config.toml
n_head = 4
norm = "rmsnorm"
positions = "rope"
init_std_qkv = 0.0434
lr_mult_o = 0.858
grad_clip = 2.0
decay_fraction = 0.922
decay_shape = "linear"
final_lr_fraction = 0.1
train_tokens = 88870000
steps = 10849
dataset = "wikipedia_en"
Each number is 128 + 24 x the weight over its row's rms, rounded and kept within 0 to 255. Layers, rows and columns count from 0. The size above them is the row's rms in percent of the matrix's.

# layer 6 attention value, 128x64, rms 0.184, rows 105-127, columns 0-63
size [ 97  95  95  95 101  96  97  92  89  94  92  90 102  94  94  82  85 106  97 106  87  94  99]
[[110 119 126 144 107 121  89 146 126 141 119 140 127 142 146 149 140  85 139 141 143 149 153  76 144 128 143 173  91 135 135 124 138 118 113 104 156 123 150 111 125 166 140 143 148 152 184  87 149 161  85 109  96 105 105 118  71 152 161 143 130 104 112 128]
 [142 148 120 118 126 152 122 184 186 111  92 186 117 120  96 129 119 188 145 136 128 110 145 101 140 132 145 105 111 104 112 146 172 122 102 152 100 114  97 131 134 146 122 112 136 139 130 133 119 133  96 146 141 111 135 143  69 117  98 149 115 126 169 123]
 [131 136 141 111 143 151 136  82 117 149 105 115 150 166 102 127 128 140  93 113  91 144 118 105 138 155 124 108  79 114 102 143 119 115 115 141 157 105 157 113  81 107  95 154 165 110  83 121  97 159 136 118 109  71 126 140 164 136 128 103 164 152 124 134]
 [124 134 139 139  78  93 118 111 126 134 117 155 105 124 113 148 169 144  89  98 117  86 152 101 101 144 121 116 126 165 142  98 117  98  83 111 152 132 103 117 125 136 105 119 132 146 124  89 142 163 130  65 100  98 169 106 157 118 156 140 106 115 138 136]
 [172 147 107 158 109 112 155 123 102 149 109 149 153 104 152 149 144 139 169 119 106 112 143 120 169 150  86 112 127 129 102 151 105 145 124  96  88 154 110 139  96 151  97 121  90 107 144 123 143 133 133 168 129  92 127 143 154 150 133 140 140  69 160 104]
 [173 114 112 101 128 132 124 104 159 133 104  86 151 121  78  84 149 123 153 179 150 132 108 141 129  98 114 102  99 100 111 172 137 132 104 120 122 112 115 105 151 112 113 122 160 169 118 181  96 128 113 140 145 117  84 138 115 142 155 147 109 130 136 141]
 [ 85 136 138  86 161 138  93 104 200  77 121 144 133 117  93  84  97 138 119 152 130  89 138 126 117 116 123 133 115 134 137 143 169 162 150 150 128 157 127  95 189 115 104 133 134 104 144 124 134 118 124 148 137 110 109 143 106 132 146 123 116 108 147 119]
 [149 146 162 133 111 144 139 159  75 106 119 135 124  91 119  80  96 146 112 148 124  85 110 125 165 140 143 140 167  96 111 143  99 155 134  82 144 120 163 114 131 129 104 113 131 121 155 150 142 129 152 113 168 155 169 101  96 165 125 113 112 138 111 149]
 [125  90 133 156  94 139 152 118 109 135 160 107 147  97  61 140 132 184 107  96 159 148 131 142 116 148 143 131 125  96 106 149 163 144 149 136  94 160 120 112  90 164 122 100 148 122 112 158 105 129  95 123 150 144 129 153 117 108 110 134 129 143  84 147]
 [152 143 145  80 141 119 109 138 148 167 136 119 127 115 119 109 129 181 122 167 148  73 143 135  99 134 128 146 119 130 134 130 158 150 137 138 130  85 123 156 124 116 113 139 134 166 128  92 138 134  91 144  95 176 152 104 130 115  54 135 119 133 117 159]
 [123 155 172  74 188 143 121 106 183 150  83 152 125 144 120 125 113 142 147 123 111 105 161 157 143 109 166 132 102 139 147 151 120 133 113 139 132 128 133 118 142 137 174  85 149 148 152 138 108 100 106 114 148 142 147 171 124 130  93 112 116 131 129 146]
 [ 87 118  73 101  92  99  78  99 119 122 123  91 104 114 119 118 113 150 116 118 126 174 105 107 125  98 119 120 111 135  89 118 130 118 147 126 110 172 120 139 132 109 114 127 109 130 156 137 106 130 157 139 151 129  89 119 140  62 162 124  89 108 106 126]
 [143 180 145 174 138 149 143 102 138 139  76 138  91 161 132 134 123 125 131 131  78 137 162 167 156  86 135 140 130 120 125 113 123 141 109 131 158 105  84 116 133 138 108 127 110  96 145 137 125 110 141 111 119  58 162 104 152 114 140 112 136 129  93 133]
 [115 102 118 121 135 130 110 125 137 199 142 108 136 103 143 102 144 165 132 123 132  70 144 115 136 112 145 156 122 145 123 131 101 137 158 130 133 137  80 157 162 146  90 142 132 143 140 146 133 177  83 165 138 115  98 115 133 169  93 114 133 171 123 133]
 [110 149 173 119  89 146 167 124  88 179 123 152 117 122 165 114 163 109 136 118 132 127  98 129 158 113 171 114 107 156 164 122 170 103 113 113 120 159  93 125 144 150  91 120 109 147 145 157 119 127  84 121 126 120 109  82 113 132 101 122 148 137 146 146]
 [145 146 130 121 183 132 118  92 143 130 161 135 119 127 145 156 125  89  94 169 100 139 112 168 160 138 138  92 148 137 120 114 136 102 133 132 162  85 134 130 187 126 104 105 140 122 128 124 141 149 120 119 131 157 139  99 117 126 189 180 143 145 139 152]
 [ 98 152 104 125 134 143 111 112  79 139 158  70 131 148 149 133 109 123 129 166  92 151 133 168 101 108 131 123  85 106 120 121 125 125  56 113 155 120 118 175 124 105 129 101 133 158 117 149 162 106 139 119 107 149 108 143 123 126 105 162 125 113 137 101]
 [171 124 109 103 106 130 118 134 144 108 152  92 152 163 126 125 105 109 155 124 117 142 113 116 159 149 114 125 166 124 109 118 141 141  95 104 135 142  98 127 140 119 147 124 163 187 181 132 102 123 142 147 147 139 114 103 180 124 131  74 165  93 156 110]
 [155 112  91  96 126 168 134 142 150 126 131 119 123 131 116 109 105 153 112 100 144 125 101 130 175 100 138 143 119 119 149 106  88 113 135 151  92  87 126 146 135 118 156  87 117 106 148 136 132  98 161 138 165 133  91 121 158  69  75 122 125 144  95 138]
 [160 127  98 140 143 116  94 134 138 120 141 144 169 171 109 137 142 111 132 110 137 134 172 153 107 124 171 145 121 147 137  78 134 158 119 155 108 126  80 120 103 137 144  93 141 109 120 145 158 119 169 100 118 125  87 126 174 146 151 137 139  98  87  97]
 [149 110  77 166 151 129 113  91 123  91 114 114 103 137 149 168 126 103 114 169 124 156 174 126 126 143  53 122 139 138 145 118 121 123 165 147  96 137 133 123 137 129 111 103 148 115 123  98 105 102 145 150 146 118 111 109 160 114 106 170 150 138 146 103]
 [116 155 142 131 115 160 131 111 139 121 132 109  93 123 163 105 149 125 115 176 126 132 171  90 143 105 127 170 153 122 117 129 134 144 136 109  73 150 149  66  96 140 131  91 100 101 147 126 159 113 111 113 110 114 149 102 117 119 122 116  74  95 104 127]
 [105  72  94 139 134 123 139 120 130 146 145 129 134 149 119  73 113 137 155 124 102  97 103 115 133 116 115 125 101 159  88 144 123  94  78  85 133 129 152 144 125 127 121 170  97 151 143 115 113 155 137 133  86 118 112 181 156 131 172 145 125 151 113 148]]